Weights of a small transformer language model: LayerNorm before each block, 279M tokens.
Each number is 200 + 30 x the weight over its row's rms, rounded and kept within 0 to 999. Layers, rows and columns count from 0. The size before them is the row's rms in percent of the matrix's.

# down: layer 6 MLP down (transposed), 768x256, rms 0.0545, rows 314-340, columns 128-255
# up: layer 6 MLP up, 768x256, rms 0.0573, rows 315-341, columns 128-255
down314,090,179,151,189,196,224,204,201,237,243,196,122,197,176,212,234,258,195,210,172,159,245,226,211,184,215,175,176,230,153,163,198,214,175,183,153,207,229,205,222,212,199,213,200,228,234,241,197,219,182,205,211,195,232,234,177,211,181,181,190,190,234,215,236,199,242,257,181,232,185,164,194,258,214,192,232,163,144,170,214,254,223,229,206,227,223,155,172,167,193,213,206,204,175,237,259,236,122,191,251,189,175,220,166,173,251,201,193,190,186,213,236,167,181,160,170,178,208,190,162,218,174,253,196,252,197,147,227,179
up315,101,225,206,192,217,205,187,247,182,176,222,246,198,174,210,265,185,179,194,228,251,173,209,190,159,230,244,201,218,230,212,220,242,183,196,181,222,196,221,242,177,140,198,230,217,155,237,181,198,174,210,115,188,189,214,201,153,212,175,222,179,154,196,167,226,223,187,186,151,211,171,144,186,217,208,175,211,167,134,228,186,270,200,153,193,226,212,151,184,169,197,218,206,217,229,204,211,222,204,196,252,200,212,239,161,180,172,220,188,226,168,196,245,195,161,229,194,178,217,198,193,219,245,202,237,165,189,198,233
down315,098,151,175,131,202,214,134,230,209,144,204,179,206,200,231,153,229,196,172,197,244,199,159,236,214,168,227,171,204,230,237,253,194,191,205,258,243,216,209,174,195,268,195,185,249,209,188,190,193,205,169,176,181,215,241,185,232,246,252,150,189,208,258,219,173,179,165,180,205,161,206,229,198,219,216,220,128,256,197,216,188,198,181,183,131,171,170,216,188,172,187,202,250,184,220,155,232,190,174,194,205,164,163,259,195,231,236,203,164,179,158,181,216,199,225,259,165,182,202,189,154,189,243,186,235,207,109,237,203
up316,100,279,221,218,163,211,226,218,150,212,248,245,202,209,231,237,193,162,197,238,215,209,245,258,121,163,222,148,182,163,199,241,202,237,172,209,201,199,175,189,193,217,188,197,221,230,187,205,195,198,233,173,204,200,208,208,253,184,207,183,170,230,170,215,201,211,210,181,181,200,249,210,202,182,139,166,207,197,202,180,227,246,224,253,214,201,195,168,166,214,170,247,219,180,183,217,197,218,227,202,182,153,175,192,235,128,234,204,161,219,194,189,134,211,164,214,176,208,163,224,204,229,234,203,199,202,256,168,207
down316,100,189,200,229,170,220,173,192,146,213,271,174,208,185,228,129,189,234,214,171,210,194,226,201,182,229,211,171,190,197,206,143,240,181,184,192,194,250,227,237,143,239,234,237,250,244,186,138,239,218,217,190,162,225,221,169,200,174,179,198,186,179,225,213,239,163,170,256,170,197,224,184,218,189,201,149,219,231,157,227,170,200,158,177,216,221,212,212,199,190,259,228,200,157,202,189,225,189,225,202,205,230,198,190,176,184,236,220,157,183,149,200,176,197,191,198,178,184,181,155,232,187,257,233,218,169,204,184,223
up317,101,228,196,213,160,203,261,212,201,227,209,195,187,147,182,156,195,231,197,232,197,198,212,233,246,204,188,227,199,189,224,207,231,232,144,155,199,201,205,183,255,196,204,197,241,290,188,161,244,173,222,214,261,193,191,151,163,161,169,208,198,190,216,244,186,189,199,162,164,205,251,177,164,221,238,194,238,189,228,250,172,174,207,199,209,200,185,205,173,166,202,270,159,185,164,188,191,217,189,160,212,168,228,161,191,189,226,159,232,189,199,204,193,179,197,225,221,150,191,265,180,244,214,193,219,155,275,285,236
down317,098,209,198,198,164,227,204,219,202,242,201,257,174,198,169,220,163,188,190,208,173,201,156,177,224,214,210,238,186,176,178,170,189,208,180,210,209,194,172,161,167,205,244,216,210,231,156,172,230,225,202,168,210,205,203,192,207,191,304,169,204,200,153,243,224,200,227,199,163,184,249,215,215,218,180,163,170,178,239,191,162,220,192,198,199,202,244,153,161,229,170,188,225,235,179,186,196,185,149,166,230,209,136,225,206,170,171,138,183,180,196,210,193,214,243,262,237,267,212,204,185,216,163,212,180,187,257,222,216
up318,102,208,184,207,222,161,278,240,190,169,236,187,263,191,160,208,228,192,229,192,223,174,211,216,213,146,210,186,227,170,183,215,172,225,156,205,187,141,192,191,186,199,251,227,185,226,204,212,199,128,224,170,185,224,207,181,170,166,162,209,213,208,256,160,202,229,215,168,179,201,203,178,171,208,208,184,234,194,210,234,217,246,173,194,214,219,248,135,157,224,240,229,211,185,203,217,151,199,180,202,152,182,212,169,222,184,213,151,162,189,207,231,236,225,180,194,205,152,160,192,239,186,192,198,223,210,188,223,214
down318,111,193,227,195,189,149,186,203,188,204,195,212,204,235,197,196,168,171,192,248,233,226,173,218,186,269,223,238,179,180,193,170,215,191,206,254,222,190,192,176,186,169,168,206,162,158,248,188,214,156,170,191,215,175,232,217,175,207,145,185,210,193,180,192,263,181,188,174,270,181,252,155,226,202,260,139,227,269,222,160,175,191,216,206,196,230,232,207,148,118,206,172,194,198,170,194,189,214,193,209,159,172,208,186,195,186,174,221,216,190,177,236,182,236,202,159,198,194,181,192,191,230,158,220,210,202,207,196,214
up319,106,187,229,179,176,200,234,209,231,217,242,180,201,218,252,240,233,190,200,200,170,241,195,178,205,212,182,170,214,146,205,190,230,214,221,212,160,137,222,257,179,209,171,257,191,225,149,150,179,178,207,217,181,196,179,164,220,232,158,225,172,192,197,191,111,172,198,185,185,215,230,214,220,213,232,182,208,192,256,169,151,181,141,232,203,185,170,151,183,226,175,223,154,175,202,194,196,225,203,171,134,220,223,208,180,178,213,185,212,212,203,149,191,236,164,186,188,205,149,182,178,256,262,177,243,207,211,216,225
down319,106,255,192,225,181,225,154,213,204,152,177,191,183,224,252,158,164,250,188,226,244,188,180,154,204,216,162,164,160,194,252,191,215,159,177,177,137,218,195,173,199,163,246,135,200,189,279,200,214,219,197,185,205,219,248,195,221,190,169,206,186,200,203,204,194,229,210,221,210,201,188,199,183,206,151,219,175,189,219,215,218,143,201,223,150,185,199,185,184,256,208,203,229,182,218,220,148,172,190,167,186,199,172,251,172,145,190,217,201,274,229,167,229,182,202,204,280,224,216,221,168,224,197,207,207,161,277,221,192
up320,099,236,242,206,157,237,181,223,194,141,225,186,191,190,195,224,200,129,192,174,177,206,147,179,237,206,210,209,192,225,198,174,249,178,244,208,277,223,210,183,180,101,219,150,134,243,189,160,204,202,124,235,212,169,210,184,167,161,180,205,171,171,171,175,182,203,197,202,198,247,219,201,199,219,174,267,256,137,172,174,209,158,226,292,234,227,200,188,221,226,199,221,194,196,202,230,202,213,213,203,215,184,187,186,166,227,196,155,200,195,189,148,204,197,182,206,236,164,200,169,240,215,202,213,171,180,214,161,229
down320,097,163,185,227,229,217,198,178,190,189,172,208,112,207,222,172,232,198,191,213,202,210,225,185,224,213,205,179,163,178,253,217,208,194,264,205,245,187,221,225,208,224,199,192,214,203,178,242,155,245,183,256,188,234,139,207,174,225,246,201,216,155,222,159,175,215,171,225,210,206,144,183,171,233,167,201,136,132,185,243,146,243,243,177,192,189,229,172,168,186,252,153,181,192,158,185,195,222,242,188,228,248,200,218,193,183,204,167,153,190,304,186,208,265,245,200,167,210,171,207,187,195,190,160,227,167,153,157,185
up321,104,202,199,194,139,179,246,153,165,193,219,220,187,184,217,240,210,207,210,222,189,210,225,215,127,191,213,183,190,187,144,209,200,175,204,170,266,189,180,201,187,227,199,172,199,175,199,183,199,170,202,251,147,208,230,172,227,185,223,182,192,175,183,191,152,259,201,197,210,201,210,182,179,218,206,238,202,179,224,189,198,270,209,175,251,192,143,212,239,200,148,255,152,149,117,205,137,260,178,255,255,163,216,189,231,212,203,209,225,213,196,185,238,217,170,188,148,200,207,160,190,163,182,180,209,192,209,220,182
down321,099,173,204,204,180,173,157,189,179,186,216,190,171,208,181,233,253,215,263,190,204,166,174,190,220,178,182,191,214,189,221,275,188,209,197,224,177,167,204,192,186,161,270,202,177,162,201,190,184,183,194,201,182,175,213,242,236,154,162,204,193,158,200,255,201,201,189,181,261,222,155,194,222,190,230,150,233,245,196,218,136,144,199,207,210,201,213,228,172,206,236,163,189,160,221,229,166,180,223,212,178,226,224,190,130,171,217,197,190,249,206,230,190,196,192,209,212,284,208,238,219,225,200,249,142,174,237,191,198
up322,099,205,195,200,113,240,225,184,192,204,197,223,182,176,224,249,202,182,177,189,185,240,214,256,164,202,216,170,227,157,206,173,200,206,196,225,223,190,204,180,207,238,202,206,196,194,224,238,196,202,152,129,213,206,274,217,138,165,225,230,182,163,215,235,157,193,176,230,199,190,237,193,173,170,205,182,234,188,189,207,183,266,160,181,203,201,136,147,147,181,165,208,199,210,218,226,182,199,231,234,228,152,161,173,238,205,183,197,183,167,186,162,261,230,192,231,178,206,217,229,261,129,221,171,194,162,219,142,271
down322,102,203,209,174,173,168,188,184,148,303,201,166,223,170,223,199,202,216,214,170,251,207,228,168,212,252,184,220,200,209,231,196,166,163,219,192,149,185,225,250,188,174,158,184,191,160,182,210,207,165,242,232,182,163,204,183,223,217,209,220,188,209,211,139,174,220,210,146,188,197,165,179,187,190,193,159,197,205,199,216,217,218,250,204,213,210,209,159,224,220,180,208,239,170,250,198,202,194,200,189,188,172,206,251,175,175,187,234,194,208,245,213,178,208,222,224,209,235,270,170,200,193,209,196,178,179,203,199,226
up323,111,217,229,189,172,177,207,208,206,147,227,197,163,239,122,196,198,243,220,156,206,216,206,228,184,193,195,172,176,199,224,189,171,242,191,209,202,106,166,186,172,149,198,150,196,239,204,196,210,159,194,186,167,222,230,193,251,167,202,205,218,164,203,183,169,259,234,234,172,197,182,191,170,225,165,232,233,188,175,217,259,181,179,161,262,162,225,195,181,189,202,257,214,161,220,270,165,191,213,156,194,146,221,184,206,251,191,169,201,211,210,199,234,189,172,195,190,221,213,233,216,171,205,233,165,173,247,214,216
down323,104,209,243,180,226,192,233,208,203,182,179,216,181,198,132,178,196,155,164,192,199,194,222,220,200,227,168,230,218,195,265,174,229,156,192,209,154,169,177,165,206,188,185,191,214,161,161,208,142,168,223,133,190,207,198,215,179,239,184,140,168,180,200,189,203,191,170,247,198,135,190,184,180,202,156,145,257,196,162,235,176,198,140,175,210,204,250,214,169,162,247,159,169,210,215,159,227,235,191,141,185,171,218,206,234,192,205,249,235,206,188,222,212,179,221,203,135,242,233,264,224,227,167,211,204,159,193,175,196
up324,090,239,224,230,192,224,197,193,153,204,234,235,159,176,243,242,228,176,205,185,214,213,255,211,234,256,197,205,236,222,225,177,227,202,187,214,158,184,219,235,225,209,196,247,178,200,230,200,254,219,182,175,241,177,241,227,203,192,187,162,176,222,183,153,183,205,235,235,241,190,185,216,224,202,208,183,196,172,205,202,167,161,223,211,216,194,150,206,169,180,204,195,200,190,182,148,198,253,155,157,175,163,267,160,252,180,248,213,162,178,212,171,251,176,122,186,228,200,211,188,229,235,161,215,235,182,197,209,188
down324,092,224,234,179,196,187,175,211,214,215,187,169,253,153,182,146,153,209,200,213,213,188,174,257,161,189,179,202,212,208,143,226,158,242,203,165,221,221,201,193,181,202,215,216,181,228,151,173,219,239,177,198,194,202,146,199,199,257,120,208,213,163,259,240,210,224,287,163,180,204,186,185,198,191,199,231,210,193,148,161,231,210,191,169,180,274,194,143,194,177,167,216,224,219,159,221,206,176,215,230,218,214,194,133,126,192,228,179,236,189,216,181,220,202,218,212,220,199,138,218,189,158,225,152,194,198,172,124,244
up325,098,205,198,213,147,247,175,189,217,225,231,199,185,190,222,213,226,163,164,181,220,187,268,181,206,190,215,145,219,192,171,210,229,131,208,211,230,217,231,181,192,196,220,224,178,176,264,176,177,206,236,175,214,263,174,186,184,228,208,198,163,197,193,183,226,194,210,206,199,220,233,251,210,191,216,222,199,194,159,197,247,216,151,222,195,175,193,176,273,203,121,161,193,156,190,206,192,231,136,198,188,143,194,191,203,240,189,225,162,211,183,209,190,206,172,193,182,232,224,207,273,223,197,184,190,234,150,232,247
down325,098,195,220,183,250,185,225,212,145,152,226,186,193,223,156,200,216,210,169,174,158,198,194,206,227,169,162,209,212,226,227,206,238,178,222,186,124,206,200,175,187,232,184,175,230,218,191,199,232,217,224,156,212,199,153,150,146,247,185,195,207,168,172,265,178,202,214,198,183,229,197,152,233,175,202,186,206,186,176,211,204,199,246,242,215,240,233,196,219,217,173,201,261,297,190,145,199,203,282,182,193,213,203,252,185,160,187,237,204,223,196,188,213,263,212,218,205,187,197,175,213,237,202,158,243,184,201,214,186
up326,107,207,198,261,151,217,246,113,223,200,197,253,223,204,166,245,158,199,230,159,162,177,189,182,185,191,190,200,233,210,207,219,220,201,210,214,234,188,158,213,200,218,191,187,202,214,237,197,177,140,198,148,186,154,233,157,249,227,184,221,154,205,252,206,174,227,208,173,202,254,219,213,198,194,181,212,228,270,190,167,249,174,166,215,228,200,183,214,193,250,163,206,166,208,224,200,204,227,183,209,230,191,257,200,203,182,160,179,167,184,159,191,233,161,151,171,189,199,195,161,228,202,241,249,163,199,204,215,251
down326,101,195,145,160,217,247,219,220,197,192,196,231,232,181,179,178,264,205,259,231,228,188,200,246,219,154,157,200,199,209,191,180,197,186,199,132,149,144,185,202,183,225,198,197,232,230,196,176,199,207,237,235,202,182,215,224,202,204,224,235,212,222,198,222,166,166,189,168,191,218,157,204,170,205,175,211,241,177,175,212,158,185,153,197,177,222,260,190,203,205,225,159,172,220,170,213,193,187,244,200,189,226,213,196,189,166,196,204,215,222,180,175,174,194,171,259,183,243,160,245,196,233,206,191,176,172,207,166,194
up327,102,258,219,235,234,195,152,215,169,169,190,190,190,224,211,241,205,193,180,173,221,213,235,193,222,188,220,223,195,158,195,237,240,221,93,208,184,186,142,241,188,204,207,152,173,267,189,177,165,187,211,162,231,210,217,201,195,232,153,207,170,182,242,170,170,175,222,204,180,220,197,221,189,216,163,250,201,203,197,233,208,200,207,192,199,191,181,195,200,213,255,224,194,209,176,183,182,144,211,136,190,189,228,212,207,233,159,153,219,192,208,191,169,245,194,227,263,192,174,211,206,187,206,202,189,126,234,230,162
down327,106,236,182,192,145,144,215,194,182,193,165,172,163,209,176,194,153,240,154,184,194,215,197,240,186,210,204,190,271,194,203,195,202,182,197,204,241,186,220,190,200,193,178,164,170,190,199,201,216,198,195,195,228,153,245,209,200,174,176,295,196,191,156,196,222,193,231,174,213,192,173,182,148,179,238,192,154,220,190,138,212,296,193,216,224,199,187,199,185,200,189,201,265,196,212,150,168,244,119,235,183,209,181,202,200,196,207,215,189,179,200,248,207,180,201,207,206,250,181,223,210,204,224,200,213,180,237,236,187
up328,099,201,178,183,177,247,186,151,174,191,223,232,198,189,200,168,240,207,171,184,215,206,179,278,182,192,240,203,205,204,218,241,207,179,178,190,212,264,229,155,188,186,211,117,231,198,206,189,205,214,179,159,218,224,198,123,210,149,229,167,179,182,201,206,165,227,183,211,145,219,218,233,206,193,212,198,211,172,223,198,287,185,150,226,218,190,176,226,243,158,168,175,221,195,209,245,192,248,209,240,173,183,221,174,214,227,215,214,220,232,190,170,209,201,143,219,189,190,193,217,204,233,200,243,195,119,185,223,224
down328,097,199,214,229,234,224,147,230,191,190,176,187,173,218,223,238,177,185,265,213,166,200,179,164,174,229,204,200,216,224,229,164,223,207,168,202,176,177,200,200,195,193,212,215,181,210,193,218,189,200,241,204,229,180,206,234,179,231,210,182,190,191,210,170,149,236,231,245,282,197,146,197,182,194,195,206,229,180,201,197,221,209,188,165,159,253,241,192,188,176,184,177,145,275,188,138,198,153,219,141,257,205,171,108,180,215,198,208,172,158,231,208,195,207,167,191,192,213,185,174,221,181,167,181,266,202,191,222,180
up329,103,222,222,240,187,205,176,226,165,161,254,232,136,197,194,180,166,207,241,252,189,168,197,204,203,177,183,203,263,243,231,157,263,197,203,188,178,168,163,227,151,158,222,179,154,194,174,201,187,190,185,195,204,189,232,221,150,196,149,204,178,193,233,217,152,267,187,192,206,202,220,206,200,222,131,205,234,173,196,207,225,224,195,159,213,235,202,173,256,220,223,160,202,214,210,175,177,196,185,201,215,143,199,185,210,139,210,210,236,215,219,183,211,251,166,208,230,176,168,140,180,172,270,226,190,196,213,188,219
down329,105,189,169,198,249,221,220,215,199,241,202,196,219,141,159,120,196,196,135,232,204,221,175,226,208,232,190,211,224,197,217,175,204,144,215,196,186,200,223,199,224,206,191,185,240,190,174,209,230,208,240,173,251,166,160,188,204,186,187,198,191,233,212,228,194,190,196,243,192,186,196,208,206,196,202,224,209,206,164,189,162,212,235,212,216,174,191,173,182,208,220,242,225,220,227,177,149,166,233,181,249,185,174,198,229,227,206,225,235,270,220,205,241,173,231,208,185,203,198,161,212,214,184,179,287,152,180,193,223
up330,107,167,210,235,208,238,217,168,225,224,217,191,208,219,229,296,161,141,235,185,201,206,199,180,169,194,190,198,211,188,207,209,213,194,207,264,230,207,210,179,159,220,217,238,180,241,244,196,173,291,203,155,168,175,220,181,180,224,168,220,170,210,217,210,231,199,210,178,252,258,173,243,144,188,211,210,221,190,215,195,258,204,212,174,184,161,224,191,248,148,189,187,165,138,195,184,189,187,174,256,192,219,258,177,190,219,159,178,184,199,215,195,214,223,204,241,167,230,181,230,267,168,178,191,187,92,194,175,262
down330,106,199,198,201,216,176,181,168,131,185,185,224,227,228,195,194,214,187,193,231,197,272,229,159,205,186,194,171,230,175,174,147,170,200,228,193,186,218,206,210,121,149,162,240,201,231,218,188,192,229,216,167,213,163,246,176,167,175,197,224,184,215,220,229,230,197,225,211,191,161,146,213,189,227,179,226,235,198,183,229,214,155,194,188,118,184,210,225,161,184,166,177,240,181,195,235,244,138,181,187,209,215,218,202,217,220,183,196,181,174,167,247,208,177,188,197,193,218,218,178,169,214,170,210,205,242,248,176,167
up331,110,209,239,225,134,217,206,188,210,228,207,172,201,123,199,216,185,204,192,221,241,175,171,183,207,180,191,201,210,196,211,109,259,165,171,160,187,224,215,268,186,133,215,241,204,232,195,182,162,226,217,181,211,191,186,168,252,200,221,156,210,181,202,193,158,175,227,198,160,187,236,186,234,221,155,201,221,212,151,263,278,188,190,191,267,236,177,218,171,187,199,199,246,180,165,167,172,227,188,224,252,163,208,172,232,206,225,184,212,210,201,219,229,209,153,232,172,202,165,172,202,194,155,236,195,215,214,223,184
down331,104,187,197,131,232,187,140,230,187,193,202,210,213,117,162,198,201,230,225,219,173,180,193,203,188,256,264,224,247,236,217,187,216,172,179,201,199,248,183,251,182,156,219,193,231,167,235,199,187,202,187,145,199,216,197,175,207,147,185,202,177,188,187,192,200,250,182,138,184,157,154,183,233,233,193,163,195,229,252,188,198,222,239,203,188,229,172,264,222,192,193,225,172,201,202,219,197,190,200,207,207,271,217,175,247,201,177,218,226,193,179,209,189,182,198,255,182,167,183,182,179,218,183,190,206,193,208,219,154
up332,107,218,207,223,219,221,205,208,240,241,219,158,216,169,159,204,211,167,185,197,194,190,172,204,221,205,191,204,217,145,168,231,201,182,177,214,226,189,167,241,216,202,179,192,154,157,206,166,184,189,180,141,189,193,160,169,238,183,213,211,158,194,202,259,177,220,202,196,169,227,219,211,178,247,165,153,227,218,190,142,265,230,156,191,256,180,191,205,154,177,206,253,214,203,211,184,263,180,223,225,166,213,206,193,239,197,201,283,165,201,195,216,181,216,97,240,225,219,178,230,248,167,182,172,168,217,223,204,135
down332,111,195,185,234,187,300,185,184,236,218,142,176,160,249,204,195,205,112,195,200,209,227,193,196,247,243,188,163,151,163,203,255,244,217,196,212,227,219,161,162,207,172,178,240,200,176,167,175,204,186,240,246,188,180,156,222,171,180,189,238,234,201,219,211,184,195,225,220,213,207,177,205,210,168,226,197,193,166,192,228,180,146,224,229,186,212,234,158,249,219,211,182,233,200,185,223,165,118,196,207,163,193,183,235,187,191,198,191,198,205,175,210,190,248,209,196,155,155,198,255,208,222,200,219,162,190,183,205,208
up333,102,205,175,198,165,225,209,213,252,179,179,179,259,205,271,196,184,182,228,180,186,238,230,204,182,170,188,163,206,186,174,179,180,231,153,220,271,180,193,264,195,164,138,213,222,165,198,241,185,158,237,163,227,264,171,193,167,191,221,201,241,230,134,199,166,184,208,201,174,240,214,206,193,197,169,218,208,167,178,208,176,225,207,141,202,208,203,205,201,146,202,275,181,199,218,191,209,240,197,161,211,185,210,226,195,191,218,157,236,190,117,227,163,204,190,196,140,199,221,214,209,178,228,242,230,157,221,253,209
down333,097,229,235,191,214,192,251,180,157,216,214,251,169,199,161,187,179,149,219,258,231,191,234,181,196,219,245,185,175,192,224,190,162,174,225,218,159,189,200,234,224,204,168,209,194,233,154,169,193,204,189,212,155,225,188,240,167,203,213,270,203,224,192,202,226,242,215,290,202,183,188,204,193,196,162,202,163,171,199,218,132,154,201,205,170,197,264,197,223,176,211,239,266,212,230,163,201,159,219,233,158,163,158,236,169,173,168,205,193,212,210,204,193,178,241,212,247,220,235,210,205,188,239,163,200,198,179,260,199
up334,099,257,197,205,187,193,204,113,215,154,171,204,204,201,210,180,207,185,203,233,195,184,185,176,215,163,243,170,205,136,178,221,186,208,151,218,221,222,195,219,184,236,227,203,196,230,239,194,218,180,242,181,208,224,169,148,197,177,160,268,146,230,198,191,187,163,234,160,216,264,200,205,196,203,229,223,221,211,161,201,259,189,195,217,265,183,163,183,201,201,239,176,152,219,208,189,199,249,179,138,212,213,237,174,152,200,255,219,236,177,187,262,206,210,132,212,176,214,195,181,211,219,178,252,188,169,243,181,186
down334,102,196,232,197,178,192,227,190,195,214,175,219,211,185,179,150,147,225,183,164,266,164,237,227,186,214,215,234,206,158,246,173,223,195,198,278,191,230,214,242,179,149,221,234,225,192,228,237,166,208,168,207,210,193,133,207,255,194,148,239,202,240,171,241,187,216,232,233,209,130,246,166,236,209,190,206,173,177,236,148,220,198,157,202,195,239,179,200,196,190,142,220,191,221,228,255,224,213,216,245,200,209,239,207,223,170,264,235,171,215,201,206,201,219,222,149,178,226,172,189,210,197,191,200,166,200,140,221,186
up335,096,215,212,190,168,148,191,191,216,212,251,222,250,218,132,210,149,197,203,248,143,177,161,238,188,259,206,195,212,203,157,163,162,200,192,187,216,168,155,181,171,225,272,198,191,195,229,232,173,216,153,204,219,226,255,175,193,240,191,192,179,200,165,201,190,217,245,170,196,170,201,214,236,160,187,193,227,206,203,222,196,162,204,194,237,164,197,219,176,175,147,173,231,198,203,163,180,227,233,207,215,188,223,180,195,205,213,180,235,194,157,189,194,162,202,236,177,179,190,237,192,211,192,172,224,139,248,199,270
down335,099,163,191,222,279,192,169,189,232,207,180,210,215,214,161,267,242,248,191,176,200,218,221,206,193,206,168,206,226,195,193,269,155,200,190,193,252,208,216,194,224,180,208,227,233,196,221,182,228,162,225,240,192,157,160,230,203,156,227,189,219,220,178,176,198,234,175,192,200,197,207,227,145,197,189,162,162,174,210,256,216,205,243,224,199,182,168,191,248,217,181,212,287,190,176,188,157,189,206,220,226,182,243,232,219,224,221,244,201,219,224,221,166,181,144,186,277,137,179,191,177,188,219,205,224,199,137,218,161
up336,103,201,182,200,163,249,180,237,198,201,195,228,192,186,156,240,241,191,146,179,149,211,197,226,175,225,216,210,201,177,199,160,218,158,197,208,195,226,189,166,151,174,226,124,228,218,217,200,155,207,207,173,270,174,215,171,196,177,203,249,173,175,201,201,193,198,249,175,192,222,206,198,234,197,204,221,245,168,165,168,188,201,249,254,226,220,184,198,181,170,176,205,214,230,166,178,218,236,218,222,153,209,242,181,177,183,203,207,206,250,226,168,275,167,180,197,176,190,138,253,218,195,229,257,207,203,205,217,189
down336,103,213,211,210,245,208,208,127,233,229,224,205,160,240,215,176,168,147,187,170,195,213,185,177,175,156,212,214,222,215,188,207,193,241,191,190,278,191,226,203,226,172,210,209,178,172,191,157,187,140,186,203,138,200,221,224,204,212,231,159,183,238,181,180,158,200,161,222,230,226,167,224,240,174,225,181,235,259,186,240,194,234,181,241,120,230,214,183,203,178,275,222,185,154,209,239,177,220,193,133,207,206,161,220,241,221,217,150,215,169,188,192,216,203,224,240,201,232,230,190,248,194,182,139,181,180,172,188,231
up337,100,179,198,210,169,171,226,209,187,227,199,140,163,190,176,208,181,181,225,263,205,201,215,186,212,200,199,184,222,209,198,230,170,205,183,256,234,179,217,211,223,201,226,233,191,177,236,134,210,194,199,211,249,215,226,196,144,189,161,201,222,277,163,135,220,214,212,211,163,237,185,234,145,185,126,249,192,169,181,189,180,215,150,217,170,165,210,180,194,187,177,195,225,139,181,235,174,220,203,238,203,195,248,209,214,225,226,229,216,204,142,189,213,255,182,157,223,188,185,213,218,172,152,248,203,208,176,230,228
down337,095,201,193,172,216,180,220,184,168,201,202,109,192,136,183,123,217,181,198,178,255,214,207,188,226,172,166,220,207,207,230,191,209,242,200,191,217,249,187,168,222,199,181,178,239,176,199,170,241,144,203,207,204,190,207,236,206,228,180,177,157,195,203,212,182,194,242,158,222,189,252,192,255,182,260,154,56,174,169,195,191,207,194,151,177,251,247,195,197,198,174,178,194,241,215,240,189,190,189,228,226,221,238,205,216,194,223,203,202,176,229,233,198,215,243,218,203,166,221,159,136,201,201,177,176,214,226,179,153
up338,095,195,183,223,170,191,206,243,198,198,170,219,210,167,161,180,250,194,210,209,150,212,203,220,167,231,206,170,193,179,203,212,214,153,175,167,257,213,147,216,208,251,221,205,191,182,166,205,140,236,158,213,218,208,202,156,198,149,189,212,157,228,217,228,189,223,260,192,145,190,178,197,199,190,192,231,207,206,187,174,190,230,179,215,218,175,211,227,187,186,181,223,187,211,207,214,200,158,225,229,240,155,176,183,205,239,260,160,259,150,197,195,191,167,155,254,211,238,182,232,189,178,200,210,291,212,163,253,208
down338,093,233,241,183,217,180,183,208,194,164,159,199,184,203,174,205,201,248,200,192,169,160,184,206,187,172,174,208,180,249,181,177,147,201,204,205,192,233,241,206,189,191,250,235,227,223,250,185,210,245,222,165,238,186,213,227,197,242,236,195,236,222,229,164,173,197,216,179,191,217,273,161,172,197,195,171,128,221,223,208,175,222,233,186,174,199,192,200,207,180,184,239,258,213,208,210,204,215,200,238,192,209,146,162,231,191,218,206,182,219,223,174,219,278,177,147,201,120,240,159,177,201,185,157,243,190,179,163,163
up339,096,227,232,199,201,175,240,187,208,175,252,197,205,191,205,188,180,158,193,173,190,212,197,224,186,150,196,182,199,157,168,198,233,212,244,195,269,129,159,218,166,220,229,217,196,205,225,179,205,222,209,187,239,238,163,181,203,144,194,204,183,218,191,238,176,202,211,228,134,227,276,207,129,252,206,193,220,225,251,233,236,215,185,246,191,218,160,177,255,183,243,208,165,200,192,170,164,158,234,285,205,172,165,175,150,174,195,172,226,224,202,222,212,160,147,204,174,193,234,247,214,200,182,205,215,177,206,217,259
down339,102,192,172,218,223,212,154,186,188,218,249,208,228,197,200,138,210,225,209,186,146,188,214,192,215,237,223,235,171,213,202,234,207,210,225,165,202,139,182,217,182,196,164,164,236,164,181,201,219,187,137,154,198,219,240,215,219,186,169,228,140,211,214,184,176,163,158,203,213,174,233,161,212,208,229,226,154,161,163,179,216,172,163,234,201,156,186,246,221,242,175,188,206,202,174,221,150,184,231,247,181,165,207,261,176,157,250,239,280,164,229,172,216,195,155,137,172,191,251,171,184,172,196,191,175,219,203,209,216
up340,098,205,216,226,148,183,191,134,185,194,198,205,236,219,195,180,167,266,234,193,171,221,204,159,152,181,239,199,225,197,223,229,165,147,216,227,195,202,190,174,144,165,198,210,165,158,193,274,220,180,202,200,223,209,233,203,236,179,186,151,146,205,210,183,219,227,207,200,259,238,171,195,196,158,184,233,217,216,251,242,167,149,133,205,250,177,181,225,209,225,144,254,222,191,195,245,263,187,218,212,195,187,193,218,266,191,170,185,145,194,156,134,217,219,195,218,203,156,213,220,216,221,209,195,180,154,210,166,183
down340,095,179,218,155,225,217,228,150,215,231,203,212,202,201,198,264,180,236,194,183,207,163,260,232,230,196,192,197,212,246,185,251,234,255,233,181,171,193,158,228,202,157,206,216,175,201,238,205,198,238,170,187,175,182,212,161,189,230,210,187,238,184,150,182,209,185,175,210,197,194,183,210,197,218,131,195,175,198,231,199,226,229,207,157,252,204,195,173,186,208,195,225,189,203,176,227,158,198,209,169,163,174,170,215,257,217,223,180,239,181,178,224,146,215,248,182,237,206,192,192,188,187,164,154,256,190,171,187,180
up341,099,219,180,186,127,192,167,182,186,209,161,163,293,193,154,220,155,177,252,182,173,257,193,218,211,187,215,189,202,266,167,219,226,164,181,251,181,186,187,193,153,143,222,201,161,195,180,184,214,198,227,200,190,223,233,225,155,259,222,259,228,178,197,201,214,213,169,194,135,219,194,208,196,223,203,223,239,187,197,203,145,200,203,179,174,142,159,189,188,196,174,226,174,142,187,198,199,235,235,213,209,224,201,166,162,232,239,152,196,231,155,129,247,162,213,248,230,199,187,205,219,175,172,252,241,189,234,248,245